Each number is 50 + 10 x the weight over its row's rms, rounded and kept within 0 to 99. Layers, rows and columns count from 0. The size before them is the row's rms in percent of the matrix's.

# layer 7 MLP up, 1344x512, rms 0.0351, rows 0-50, columns 320-383
101:35 51 56 55 50 50 37 31 48 43 59 44 54 56 55 54 39 38 39 55 47 48 40 39 50 74 47 47 49 63 40 44 45 40 50 44 45 43 60 55 49 45 58 63 71 46 50 59 48 59 61 37 74 56 47 77 31 49 47 59 45 68 51 58
097:56 67 48 55 39 45 53 40 48 38 65 46 55 74 52 54 29 49 56 56 48 55 63 40 51 51 55 55 48 49 50 72 52 50 65 62 42 52 49 37 62 47 52 40 39 62 67 52 55 46 38 63 39 46 48 68 63 51 63 26 52 59 53 53
095:53 49 44 49 63 39 56 40 37 46 61 41 58 53 43 45 37 45 46 65 32 27 52 63 36 49 50 32 54 51 25 57 50 40 47 41 37 48 71 73 65 40 65 51 63 60 48 55 66 49 48 51 54 36 35 49 39 46 44 54 47 49 40 51
092:41 36 58 61 61 46 49 52 43 45 53 49 55 44 46 47 46 50 50 50 52 33 38 53 57 50 59 67 43 53 38 56 35 53 50 41 40 48 49 48 58 68 68 47 47 41 56 35 65 56 43 51 40 54 49 59 50 59 55 51 40 64 71 51
100:54 59 37 50 41 55 42 70 64 45 60 48 36 53 62 42 46 47 40 62 40 48 47 36 48 52 50 45 65 57 46 50 59 55 64 29 56 55 54 46 46 58 52 50 70 55 39 57 55 38 55 38 31 58 49 64 30 43 41 48 40 55 58 42
115:38 43 44 57 45 40 47 54 52 29 56 46 38 59 47 53 48 66 52 56 57 63 52 44 63 56 49 62 40 52 47 56 36 63 54 48 44 43 36 52 44 28 28 42 59 45 58 35 57 40 54 39 48 54 50 32 59 48 37 57 32 32 23 50
099:36 66 63 55 54 66 55 39 60 76 30 41 55 39 58 63 35 48 52 45 53 42 34 46 44 52 58 45 43 59 53 43 45 61 51 63 49 52 46 56 55 55 63 55 56 51 53 59 44 47 43 56 37 67 28 46 55 64 33 33 56 50 45 53
099:47 39 62 52 82 41 51 66 64 31 55 73 37 36 54 44 61 44 65 52 57 48 64 40 50 52 69 56 49 34 57 63 43 41 40 57 33 32 51 69 55 49 58 40 37 49 62 58 45 57 58 49 32 59 38 50 44 34 34 74 45 56 36 45
102:40 64 52 45 51 50 63 47 54 52 49 51 42 51 42 47 53 41 55 54 53 72 38 58 58 41 40 76 39 46 47 60 46 48 65 63 67 42 42 32 51 45 47 55 49 57 68 38 53 70 66 62 46 49 45 49 62 42 47 57 46 60 62 48
100:46 53 63 44 67 60 42 56 46 63 41 53 52 27 52 45 37 35 54 51 40 52 56 48 31 55 67 58 55 59 59 54 56 38 56 46 38 31 45 45 59 41 47 49 45 53 44 56 58 45 53 31 55 60 54 52 69 55 39 43 50 48 18 61
096:34 78 36 60 41 59 48 36 63 26 59 47 58 66 35 57 23 45 64 39 43 54 57 56 54 33 51 53 65 43 62 43 57 44 49 55 42 55 41 34 29 65 58 61 53 54 48 40 50 46 55 33 49 34 47 43 46 46 38 44 46 72 54 60
102:22 43 37 63 60 44 66 48 57 54 66 23 49 52 49 50 48 61 52 44 45 46 55 64 57 36 70 34 54 30 59 66 63 44 40 58 35 47 38 46 30 53 43 52 77 39 60 43 63 30 59 57 37 49 39 50 43 59 44 52 37 66 56 41
104:57 57 36 59 55 58 41 56 64 62 44 51 38 39 52 63 68 47 51 58 67 62 61 50 47 38 32 52 33 50 59 34 38 28 48 59 51 59 42 63 58 60 46 56 45 64 50 51 50 50 53 56 42 54 57 58 60 53 43 65 60 46 53 43
089:51 48 35 54 57 52 53 58 50 60 35 55 50 53 46 55 43 46 36 71 41 35 55 49 46 46 73 33 51 58 55 59 45 59 42 35 42 41 44 58 43 44 49 58 33 50 66 55 66 53 58 45 46 54 39 32 52 50 39 33 76 41 67 45
101:28 36 44 53 49 53 44 59 47 27 56 36 48 40 56 43 60 47 50 59 52 37 51 60 48 60 36 43 60 46 59 49 47 43 56 54 51 55 55 62 48 59 62 47 53 55 54 50 57 56 53 38 51 62 50 40 44 48 55 36 41 52 50 57
102:52 56 65 50 60 46 46 33 49 60 54 66 56 45 62 57 51 48 45 55 51 58 42 68 44 45 40 32 61 47 35 48 38 64 37 48 47 54 46 63 59 54 49 58 69 46 48 42 26 51 46 38 59 62 68 50 68 40 53 62 49 52 35 58
099:57 44 53 40 66 40 48 61 43 41 57 44 66 72 43 53 48 54 49 59 63 38 60 63 61 47 42 45 56 58 47 40 59 44 68 47 38 61 43 42 61 64 38 58 57 49 44 48 38 32 52 62 34 48 63 72 55 47 48 51 61 36 40 51
102:30 25 66 65 55 37 54 48 42 62 40 54 45 67 60 56 45 61 50 54 59 45 28 40 47 39 47 60 47 49 57 36 58 56 33 61 58 37 41 58 51 55 47 64 50 57 64 59 47 34 45 54 52 42 33 45 48 48 43 50 56 41 66 62
096:55 42 61 52 63 63 58 55 54 15 46 47 49 67 75 52 55 42 61 36 60 52 53 43 50 54 37 57 51 42 38 62 48 55 54 22 46 55 58 28 58 56 65 48 62 43 35 35 42 46 34 48 45 50 70 56 48 46 63 44 49 36 37 43
103:55 52 64 58 73 46 54 41 50 69 44 39 49 51 60 44 34 45 39 66 57 44 65 41 37 55 63 51 47 69 33 53 51 40 41 50 56 47 42 53 54 46 58 58 38 46 60 49 45 37 46 42 35 56 34 50 45 43 41 61 44 68 39 45
102:40 44 42 52 65 50 53 43 44 54 54 41 39 49 47 37 39 64 37 45 41 43 54 47 65 57 50 43 49 44 45 51 41 54 59 48 43 68 50 49 60 44 38 50 39 49 25 51 54 58 60 47 48 47 31 46 52 62 63 46 49 56 39 39
098:49 55 46 54 52 32 42 58 70 29 48 47 48 58 53 42 44 35 43 49 45 50 61 39 53 36 59 47 47 50 47 35 45 54 42 45 62 69 61 43 41 54 33 36 58 50 55 41 31 49 51 40 50 57 66 56 54 51 53 54 32 44 42 46
093:71 51 34 44 66 36 46 66 57 59 48 38 48 61 50 67 32 46 36 58 55 45 59 70 52 40 54 22 65 48 34 38 31 57 55 54 56 59 53 50 30 52 49 48 46 56 46 52 33 57 59 47 52 48 44 56 58 48 60 60 37 40 48 58
105:42 38 44 38 33 55 37 43 55 22 49 57 56 50 67 48 49 32 52 57 51 52 61 48 31 57 64 50 63 35 46 53 42 52 50 35 52 49 41 53 60 47 48 50 61 50 51 54 62 56 39 44 61 39 54 56 42 56 52 68 38 64 49 59
103:53 39 54 53 47 59 36 40 57 35 59 57 45 51 24 57 55 51 61 31 41 53 43 57 41 47 53 46 50 42 54 53 66 63 49 59 55 51 57 30 53 56 37 33 60 50 63 47 36 43 59 53 58 50 63 50 52 34 77 48 54 36 45 52
100:45 44 45 62 57 45 47 48 50 45 42 48 52 41 53 48 57 40 46 45 47 40 47 27 57 56 68 54 45 54 58 48 38 48 47 54 52 46 50 52 61 42 33 40 73 51 47 52 50 44 52 50 52 45 42 48 51 55 43 53 48 73 61 58
098:64 74 51 55 38 50 52 62 41 48 57 54 41 50 45 37 48 57 62 45 50 44 52 30 66 47 52 36 38 37 58 36 52 44 51 71 54 49 51 48 59 60 41 53 58 43 51 44 41 52 51 39 41 55 31 49 74 51 62 51 50 67 41 28
099:24 38 66 66 63 48 56 41 46 48 71 52 36 33 43 39 41 54 62 40 42 48 56 41 47 50 41 45 49 52 41 64 63 35 48 43 48 54 44 48 45 54 61 48 52 42 44 34 58 40 23 52 51 57 44 55 38 45 40 41 68 41 57 34
091:48 51 37 45 44 49 52 52 60 39 57 50 55 44 58 41 54 46 53 44 46 68 49 70 53 43 74 57 45 37 63 66 43 60 38 47 60 35 48 57 52 66 51 54 59 60 61 77 51 44 55 66 47 35 65 64 35 51 36 73 66 56 65 52
100:63 65 31 31 58 54 57 55 48 59 58 51 57 66 55 61 67 58 28 38 48 57 41 53 38 47 42 53 25 49 45 53 61 36 49 54 51 37 45 49 42 40 48 52 48 77 43 52 48 40 36 65 55 37 55 54 47 44 64 43 57 58 60 49
096:37 59 50 38 46 47 52 41 38 45 31 55 51 43 56 53 46 39 63 61 49 39 63 47 46 57 61 41 54 51 43 47 56 47 66 61 51 53 64 40 63 39 50 35 51 57 58 51 35 39 63 52 65 57 64 33 52 54 56 50 56 58 55 57
097:48 52 43 44 48 47 43 54 38 64 52 49 62 54 31 38 33 53 60 30 63 58 37 73 52 55 43 54 54 34 52 66 31 36 64 64 44 37 60 66 57 51 50 38 56 54 39 50 63 44 55 59 41 50 40 52 39 51 54 46 33 46 41 51
103:58 44 41 52 60 48 28 64 41 61 42 48 61 56 48 57 36 45 29 58 48 48 48 51 41 66 57 54 60 59 45 45 45 47 54 61 36 38 44 58 68 40 59 61 65 62 52 47 49 40 30 39 52 53 62 56 50 43 55 43 41 46 47 31
101:50 28 60 30 52 37 49 66 60 56 56 45 58 48 49 68 45 59 38 68 32 47 57 39 52 54 53 56 70 39 51 47 44 37 42 57 47 48 29 36 48 67 49 66 43 48 50 64 71 52 55 39 50 54 53 28 54 37 63 52 64 70 51 50
091:51 45 42 49 48 70 45 41 44 68 47 61 52 47 35 58 62 59 58 60 35 53 52 30 30 47 41 45 43 66 43 51 38 61 42 44 45 44 53 64 62 57 45 37 36 49 56 51 48 54 36 40 37 47 60 43 45 59 43 48 48 53 52 46
091:71 65 44 52 55 43 51 49 42 44 50 53 52 54 58 61 39 45 29 43 52 59 53 47 69 51 49 46 35 60 36 46 57 41 55 57 28 49 73 42 56 35 86 50 33 42 32 45 46 47 60 60 63 49 37 55 53 30 50 48 51 48 51 44
103:68 58 50 48 35 42 50 53 42 72 44 28 44 66 70 50 39 45 59 33 49 65 39 44 54 44 35 56 51 45 52 54 64 68 62 60 54 48 39 57 26 63 55 52 37 52 49 40 57 61 48 69 64 73 49 52 37 49 40 51 60 43 53 48
102:40 52 37 49 52 33 62 47 60 37 43 30 54 41 51 46 42 57 46 49 59 56 49 54 55 42 46 50 55 46 65 52 41 45 52 43 36 46 37 29 48 53 59 74 31 50 50 68 49 52 58 57 52 64 44 38 61 45 39 60 68 64 61 52
096:56 49 54 60 52 76 67 67 59 65 58 39 53 49 50 48 48 44 47 41 37 45 46 45 54 40 57 45 51 45 36 49 54 56 46 45 59 54 65 46 47 42 60 50 48 63 56 58 32 60 49 50 54 58 57 46 51 57 48 46 49 56 64 44
103:45 62 52 54 51 48 52 45 52 43 49 42 51 45 26 45 70 42 64 37 43 60 36 48 51 53 39 39 57 50 69 33 49 53 37 68 35 50 36 55 58 53 47 38 43 47 76 44 58 50 61 50 38 49 58 62 54 41 45 36 51 60 41 47
098:49 48 52 43 52 47 53 41 37 53 45 40 50 35 52 47 37 54 54 45 58 50 52 53 31 36 48 45 53 41 62 40 57 36 48 44 47 54 47 52 58 52 68 41 42 42 52 45 19 50 30 57 37 47 47 37 57 39 52 16 64 44 19 47
099:56 41 58 66 44 52 50 56 50 67 53 60 50 54 41 55 49 52 54 26 43 37 55 60 66 45 58 33 55 41 58 34 51 49 51 42 53 68 50 42 48 42 47 54 67 54 46 54 46 51 46 66 48 39 54 53 42 70 56 70 61 40 55 55
102:42 36 53 50 45 52 43 59 48 55 51 54 52 45 28 56 37 46 42 48 41 33 59 53 32 63 76 44 61 57 34 53 53 51 43 55 54 38 49 52 48 43 44 57 35 50 40 34 61 48 48 44 49 50 51 47 44 36 61 43 45 43 50 54
094:38 48 47 66 61 57 48 43 69 42 52 66 53 40 57 52 30 49 47 54 54 39 47 60 52 61 35 51 51 44 44 61 54 46 51 39 65 58 49 58 45 54 32 52 41 68 52 57 35 53 57 38 50 56 58 47 51 55 39 60 60 31 48 72
101:50 37 41 47 66 60 36 51 39 51 58 56 52 63 41 50 32 44 50 40 50 64 56 50 39 45 49 42 47 42 48 47 28 54 68 50 53 58 54 54 46 49 51 60 55 29 42 54 71 57 37 51 49 37 45 79 36 45 47 57 55 26 47 68
098:56 41 62 59 37 31 54 47 53 51 53 48 64 69 60 51 39 49 67 38 43 50 46 62 44 65 45 37 56 66 50 58 61 51 46 65 53 62 71 58 54 56 38 34 48 57 46 54 42 51 53 67 50 63 52 56 52 46 60 59 29 31 57 56
092:45 45 60 61 46 56 34 47 43 54 37 65 51 51 55 57 33 41 54 55 67 52 51 68 38 44 44 68 48 54 75 59 55 49 59 55 79 48 54 43 54 76 50 49 60 74 43 59 64 56 37 36 78 59 47 62 60 32 41 58 63 55 61 33
107:56 52 43 61 57 45 40 61 43 73 63 54 72 55 52 51 42 47 43 52 40 58 47 54 35 71 55 26 73 59 38 63 68 47 75 60 30 61 41 58 55 59 60 48 62 64 45 53 47 42 30 42 41 37 59 55 71 59 44 44 51 58 64 44
096:50 49 62 61 41 50 46 48 48 24 39 57 46 55 50 62 51 44 28 50 50 48 60 48 56 55 59 57 42 57 57 49 38 50 47 58 63 64 47 44 36 39 44 38 64 37 32 57 33 49 40 68 33 60 55 60 52 74 58 56 42 53 36 39
100:60 45 55 35 44 44 37 53 49 46 37 80 30 52 71 55 42 47 45 49 41 51 62 62 48 70 45 54 53 53 35 45 66 61 54 35 39 40 48 46 53 61 44 60 28 40 53 56 31 56 66 36 63 50 41 57 52 54 42 43 54 57 52 65
125:42 41 43 40 58 66 65 34 61 47 62 55 44 57 62 65 62 54 55 36 54 71 43 57 53 51 45 39 47 58 44 48 55 38 46 59 45 55 52 65 48 34 65 36 53 54 47 52 43 50 50 64 31 42 53 51 49 46 51 46 58 46 58 62